Weights of a small transformer language model: a variant of Adam for these matrices.
Each number is 500 + 40 x the weight over its row's rms, rounded and kept within 0 to 999. Layers, rows and columns count from 0. Numbers have three digits each. The size before them is the row's rms in percent of the matrix's.

# layer 6 MLP down, 256x704, rms 0.095, rows 149-185, columns 0-175
102:551473543447511470570466535532566409474511484524461487457496413497451518539504459586513522488495503481527516487506536489530559494513515509504570494550443466442493624496490500533481474495470455506511536536545492519514536531487474405491444488554517478501553515495467476569559503532612452463495485532454424482455532459523486487564501496472473551493575505494553544433542489527509508435540529438436548523494504539573521502514551484486499535532487493458473479452534566565440467529440519536542542428568472478504518504445476496573471471
104:561533481484482475518523492470523527571448476463446504607509493438490495496503508535450540495504502468485448504512542505528429491483459508512543446540629602428502462519494496434473524511487674500474559472518509519484500472557531495504508458486516570455456528560468505497501584483531562457552497502499456522524455489474494490535466562482493504530485484508514547511484501485458486538477524564437496504474519489452499456454493460442518493416438500461502542478539544473444509479455491472487500568519479501527508533449476523489452437
099:554487483517542502531497490559443475466477597510458456550474488523525490524536498427515445466562514415548511549525589543513531466598515458450476419513479481427592479501472462602537476512495403581475526500519455528490561469528421458515479512479512465501462468517480525537458505511507577475527424454490580545556492466494484477553464516479459508544556503456492476527520465583523533540554584446433488406456539404441486545450462503589473515531508461447552454491510477510528448525458503493528524505524590504557541482587543521516529514
097:498556469567505498569468545495535544579473506474522464573418502545494533474493532480477475455471529561475545474503515500539496467473507499469455522543510533491530476486468476465493467518513449482522501465475504492462483524553564429562527435520495462469518562529500544537558561457487558459530472535576546486504492521526524549511461511390517501443536530485512463480475480504566515532558570487462516467476428529525508486439517551472520519477510508496458508484494568470489525430574528534566548475511481519525437506467463410431506475
100:496509500515480441465513474551470521447504512470518422507517464444452490514468461426462529573519502517473539479521475514472469529413492518472528539490536478410551450512463460498406501544481479532516530447428470477524509537522566465463539518437486548517599474397531453515564488436518513539513480514505512508480493556521410514479426492464425468466491464527509505533516460526506576471471481461514469463533475541492456487550498466571509519472505488530488523467471532489573540432553488479469408518483501480484424490517469512463526448
099:422508534488445432552435478566533478529507512505467550471532518504526440518517507508358474566478424543483472442525503616485497558453482526482462417489540476490511456403549370456572505527446557422509485533483516562462502468500506471514477519579537533524507493555512489490566501521473522467481482507537491523524464475438550551529593500524489529490576442525512511456577478460522431482459523464511512532533500430490454496539553508539502466479520495514457474559513485521526446486507544501445523462510463514529445512429509492514489560
099:481558498508416509511481501476502522587469469452520504496515498477536480504460499483469442583544555445505465541454490547459472536451479501496568535515529494528543475430543535524577561525561514498478495525552532478430483519528514508520530502408439502518507461518542496476537460539509537502491511485442425481527465524493570462561555460554476515441464550544531529466510605489525550499489475532547493582482539531579470544548507478505498447485530529513494498526541532497494524452445470472461481466527564459441545463481449452522495507
097:493482518435509530529493522582410501439525421394383549438480488491497467458443451467519524511507469518553527543497415571444501495520558538485444465539523511457637464461532415415482476535556484516505405498430521513406537491460548498516498548513493515512504462512526545563459482518507573542465499517491515480524459486503403512570476475522564501537503434457534463534466556511486441501470452524513487466518519553527487493479478481487554525486513519449547481488450563436516457459491426542486497483479500456523468508488516497532418497
105:553458495483509541469482514548455514494514493456485532548479509478541452517468585496456491488496469495527424471501529448535510491524573496506516524489530566482565535470471476581431514525490557488509501540487504549530490525496468474488476597531527563522481556542461478435590459463477486494508500391452544496477438497470495457491546546434490520422459530402549526531516451491473510506476496487507523505441500523442465457455446507513465574522524531495620481526505528554497508458537485529476400513510502503541534443493561506503546551
103:516532452526503448558470498468522474407521474422529460485495491450523500551564463584461516561473453538488499508557563535476540485483596488558520460499530543475525497522504507562478492483459505571535511498445545467496479504539432516381429479509494548593508477463411462483532461441475523490517456456535471487517486532536445633517474515526549507484492495535507538410542518483463528577519519545491525562562444491535490504488447524495486530510469467440457536504458543502466471407472511472470503477585469497446458505492501460463528454
098:465474395524487411519534541515504534466483521464499505558534547471514557594510538552472428487428540438461515510504479536485527546494447498526480561519475509538413458478484559506514541485455575419443587533589510435504501559403509505475468479459451520506521527478524525525449504530430530545492455564489568462465498495471543519534540447507547575536572523482449519513513484430473482534492469465511490473541468463494455495464513481492451506503423593518516512502498446533537502542471508563533454497523489465497584468519475469568519561
099:494568466457488461505485457551449519504457487483509477502479516528469493532544441531458495527522506510455508508506529470513486512523497527523447474472492551495505486554481471460459560505527438520500459521584473574550514508509491530485514438497475505443501547550565536488451550491529581468592493500482492531476516526490551430498546513474494565559418529524498505529576515545474469449527590486439490451503441500491574538452475472541488503560438427524486477502468566500484506506534468453406543572454515500444497446521558449523567533
097:459490540466512482503469537468482489509506496547486432457460544572554590489608584516467498525645536510526448499532504538476541494515499463524542542466522475496497458553516495481432385513532522450444507468449493520510479397483436510487544548492502433457510570528537378536440508527507519479519528456488489473474490465457583542499457519510492484469476578497538491464502471559486535433500494534509505423497557507545500465486500456567516467539537445489522471472466475495495460472476491542508493503491489506450505505585471554540482471
099:509471439552543454511458538575560499521485457485546495523506501513472587496495461514421537526458462484453550411499466521558495545527448498514525509542526544503461491541564522426530462612472558469521520525463505458453499525527518504512466530527511536517532636482399512499525493462512528485481445490509507396540516477499447450583497567574478491499502444523516501526441476537507494548529525488433456492501507485433408507425493534494464501484498480461488539546553506497487491559490484531477473420465444526595558481505519472455464478
098:484566512511490552494513577492418497457540535398548539497514507567497528503516494491563546478480517545490429505455485411470642457510439484506576533485503527478451553532482530513461514513474411506456526463506482480530430468487525502610495458551510481481467393513502463441503537546534510471470543544477498513499509513504489483552584493442488521483481566481546497548383417474584553456519504489508533482491513457533525450516510499533477539501537464397559506579518425487487461490529487413515585468517497442513388547432420457486506507
096:513447443473476494435511420467552475532548473548493534457527518542537486487480514421533556472522456475508503509492440509562506526561514496515501528525392532504485483500496562472519453547490550411543486488472496514484495474424456541422465460482484498485494479482460465524526465487477508501451424545446552569512475493484476576462427543555523519459537459510437523480559451531498553532451462483442419557462468571461500540518566550432519467501477548483537529467524468501442529558460536446536480448579498571481478533504459437521534503
099:440509440482454451492463520485522464414521478562457512438482492500507542494511452523513444445560544459515508552575541476480488459508496503559510470422558517507452445542535495484480483473442541536540554614568540540499457526484457410483509447487473517507508496490556583446430549505500486548480583517487534505583480458556541541500568457539564563532481548471504499456463515484462469431462436509531464471471569475479494451523527421464499488486494426496526500512457531507469501503483535530620472523485479490487576515507544473564485496
099:510482523459538470445475448528484472469514531501425441476562552563505512504569453473527482495490492484452488515576454493495470418503532474386499518479509524500475529526483567547529436448542437442518512514479572467465510536439472509522405514554495483546522529516515517502496583552450544486460494580491545490421491539561376449523493526492484470537496533504449516439474450516449517496520470522529489449469506505449506503556470466494544498534494494448521571418475432517479474502471488593459533497487500481530533484475519496469523467
108:540461509590525477546482546483517510556472475496471482512464492469470527418497425468441551573553532513521576463487555470460521516540533429625498503555509526536555494460458444480456516466591515517466500523487481479443469497429494494454507573535613506515532558457507564504468431495503456417394510467568490485498522496490429509479465550506495469482481499395543511543468514574486504445429448516541457447449539500487527455568469518540482440500422504493555485512515516534566493408445459490523535482546494500480498574538480506538575456
108:487531452462484432555543510567457548529422505527496508522465461499461506481482524498500452598577457549521594526467550531499483513466521549488518442457477462480503529487499471572473562490540527485462509553566523523523555486499593453422422481515561467465555523488508465482504512507526555501413597555517504493544505533501504453465526450472539481492505491481520490556468621483449529432449492413453508530433500520497497459542474399578524485488480451512538550529513483449457462518493445451499502483421564477487533517456481578495435504
097:531542506462442450466442555502553501527465543518494590541570551514513460470489503452545527546564498494486384520442523485485507467395491463541489468467538476463491534463496446438528467476516547546479494496451466527509512513541524485556531494513493443515467506462466601504466487444485480521463477508423491443543489499539465523512549478514507501477499491474485576466499448458511551527528416476520453513527546480541509445525503541431526532429501497560522438500513536560548486488386505485552475443517513455513481574503457575547463455
100:559499552518459495521409513448606434463505511539500485541478478498499574507594527508495551423430494464529499449487586474552516487482535572418607593470546478523486498484523477481502576497515503521563544519432563528503507524484456506490532495488437561445488424456457478496513536472549462517515468490472496496526457442503507425535478538435516545542514512517511415580514554455538483495518471506540506458495463506495568507473497473517481426509529555547477473457479507467504504479422508570514465391492534467487596514468502481537479447
098:446492550486481500548445428422517547585446492457511527579424505486563513566472385464450497455464484488520559477480457493511490472522524573506458468558557488514514473509526552468495440494505423493482466486478559505456460510496450442468492529486519471436536532510481441491545569514503572492543473500526442499382547496527504506500511470502466501424514471495447530463549487548588524525474508525477519534501517476519480473443549478554411513572553482428496534547460519540478539468470552466513418517523478475531572475423538525538520495
100:515519496500513431557558479472547507518523457502515460497459503544470519530494521478507503508512516534582479505496465459543493444557519497517498454529467593517539445535572487507428491483447480488459477446497493467484507468506367492549499578582477494556485476478436553545493499479441516481502546453539510569596473433512490546568528443480466504481463530446546470441518502485436494445524454507458499398495549521469495518543497509485532525484447501500453435545462498488509504479456458496475452582554571526513508470520424491440504539
096:525487559501524535469394591472538568502485507527487461491516514527485504511450432546522493483450569491522386468510477493494452599479507448481468571470498505451528514475476480543503491456474490511470502457518479542577537497530540594514585485533484517467440450518460533518552521535455499479605584526492531501522503519462555478562473485503450540498559504446500581470476482514501432418526409523509432529496477455533524476482582510492455491509502452434470480497506545502456575562442533452465523507478453540464541494518481513579537497
102:594501508451521511525485499514508531488490504531507478556473470559518553492501435516493505469540463456484542497455465532570440524454516482501460534499479492516493486494491442483487478443423566452439518519459486569452459454533505515536439451459543455507514495504514471481458437459496474472463521507491537487545468522530504499523412559407459555499471523464504455477594466550531435478503458528527512536414518500414483548458514468610498447500516422494494505484488455500531483490527469475493486459387444511455523506540569543484535494
102:482561542482507470477513519461552456493502477502469529461538495539534501536499481481449450419445502442510497516432512483549521527577497497502457497507491476534537501522499493490511454458556420465459468471512568547556518503489466512549497492490508489492545540606507531409470396562500546475529516585497488610435540482504567430566484513521478497533502537515449496517518519522453478411471537458477470507460528475513518496475442528514509504442424510422503485453473452494564518535532563517454515510447512456432487538484537415490604488
099:431624480519555475549514519488530469481573466417478577484523478515483422570488427516458495455519521540513399563499455412523492473450446490492432501512565466482514487482476637488438484482583474474569415531558479457512450563561443461555450468462552544454494540498536533471543525535468414514510509477478521437515507523536453542472505572554493464449503488465514548480522532524516564529465507531487478455464471468528487499460465528516489510489430490496502453460484479536480524519552502504498523477591454558496536505543461581460547521
102:439510582422477590482555441471480461458497501492484542444482482512505508542511510475484529521487546485535549464543492501503515558410476425421477513518432441483497492456491452560541503522580522518505438454517478431465465565542476498450491471521508509573469443485520497501469513504460460481520523506460503423573429506472556523477489517468536519474564443522505513498500508449444533533498555464548487494492442560469456479530523529503548489526527559445539553542531469521496435553540508470527452525430492457437492548420600505432535572
098:423458459547520528542455541590496464523518518444455517531532490468472449546537592521503441551503474467513535484468473539577534526500490514505547558565494427477600487551582504571488521526533455506550577477484482495512543466447535441517437503497401476475548541490506545483508482542540431523538519591516491551495514473431510434531536473478531495460565531424465490463588502498438486516534553520430450566529515531481537600565508495537482534524564545488475466540433571537493524511469476534507451525487444486550472473536439513514521558
097:488449504456529491468497487415508524505475515487491539499413496523501513480507466574609508538486458528526546480478467476476564500458496428488524469434468497513586508504525496551492573444464480468431524496495440455494436573512460533531509560517445545544488510539517532536506521534494512530554513464550486444499538473531470530514605587476497502478495512482501541513515498551506530464497444488475458527492519502496427556510505471527528516576514542482503556479444510452478525505549428548577461544498469512520523597451477514484448494
100:485504513604485437531491474465505483450440583590513507497480408520501508441484476428508415488525575540487539461534486483492483548491496546519438487485492426507506544455559566515510518503469514468476641495531550497517579497553488464495525455567532367511544494481456546501482473457468516506478489501472481582503514496544497542565484525448476473489502486450502506453534513466477522476493441505526533508532493521484470541530464503453498549455559550512584448489442516490502468464422461585525524487450483473533564522470507531439484550
099:507532491510507563488458490558533468549471476492501483520567480487527535500482434511553545515525479534528522452513518534483410442483519461459467516461590529557599478528536528538534507517485548516468498418454495506501514473450560476541431516537444526501506532517548479562455431456513523501473387455502545492519516527500502518465450481595523464472471469518576654533443497537482431477465473531493533452518593567458562475572490516535472565559513515496493588556513486497475495483535519529573527494546441518470574500469517514483534462
101:477537496418498459512543494551516458526553484489517499585531502538453481539502500421521471495482517536505488574488448490540517550500504480422541540529588541453443517500492592538466470459519477507453512512466509475525540504491446448499483488484490478536499508485524442514507410445518503526554445578501514538505412566442502504503447454506471500529515557466532525504481521513451472475541423444561475472538451519489504496489484503530445594490477508525548496521482476583473494563534480461440499416477492549516557470540551513513571499
096:558407498450475458494424483488507532448466461529481471499483521489506439502538536461523572508491524517480545395503520545502494562498514478544487509501553470462515584497503502552547484459453509521523497586470553440430470521537529530569551498481449516503422479519550532464533537570520556467566454496451482482539545490509421511474537584482505486529531545488524545508506467572443494494512441520401545559453514526528493424521414471526480519482473562465498580540545473468478444546548531550519505501461481509464541473591490446477518526
098:443502454467524480504453547526481534528533445435489542471496501484454508462443512526508552496439483485492518486509514475484591524469605450551452469481485481533570491525527519455524429537417539458461518591474492484469517536535501555466471462412513510443475468519497500511538493579478494485545524507515490511546501569455450521453545520486472459463510506497561456497537461624516535548466566492544498517539524429475527472472547481568497424510454498504528501493456462500398447468457505465492517517518451541418472450506544589470417515
100:611555504448498434535520400444582480525490481474540484465458508531503456462510454585499453520468462539516470516547493500512550473446527507508538540484552502476469524555582502457461554553554482495436480417553533476494461502456496473576481492520561446568499531551447497530440525491464577522470517482429488491505488449515617486490460511569447484490506543517525552482516516439567498409527445481441501458534453587435511482507489489516593533491427506533550489467501470559464539528491473531499544534524529459566546491483494512479508425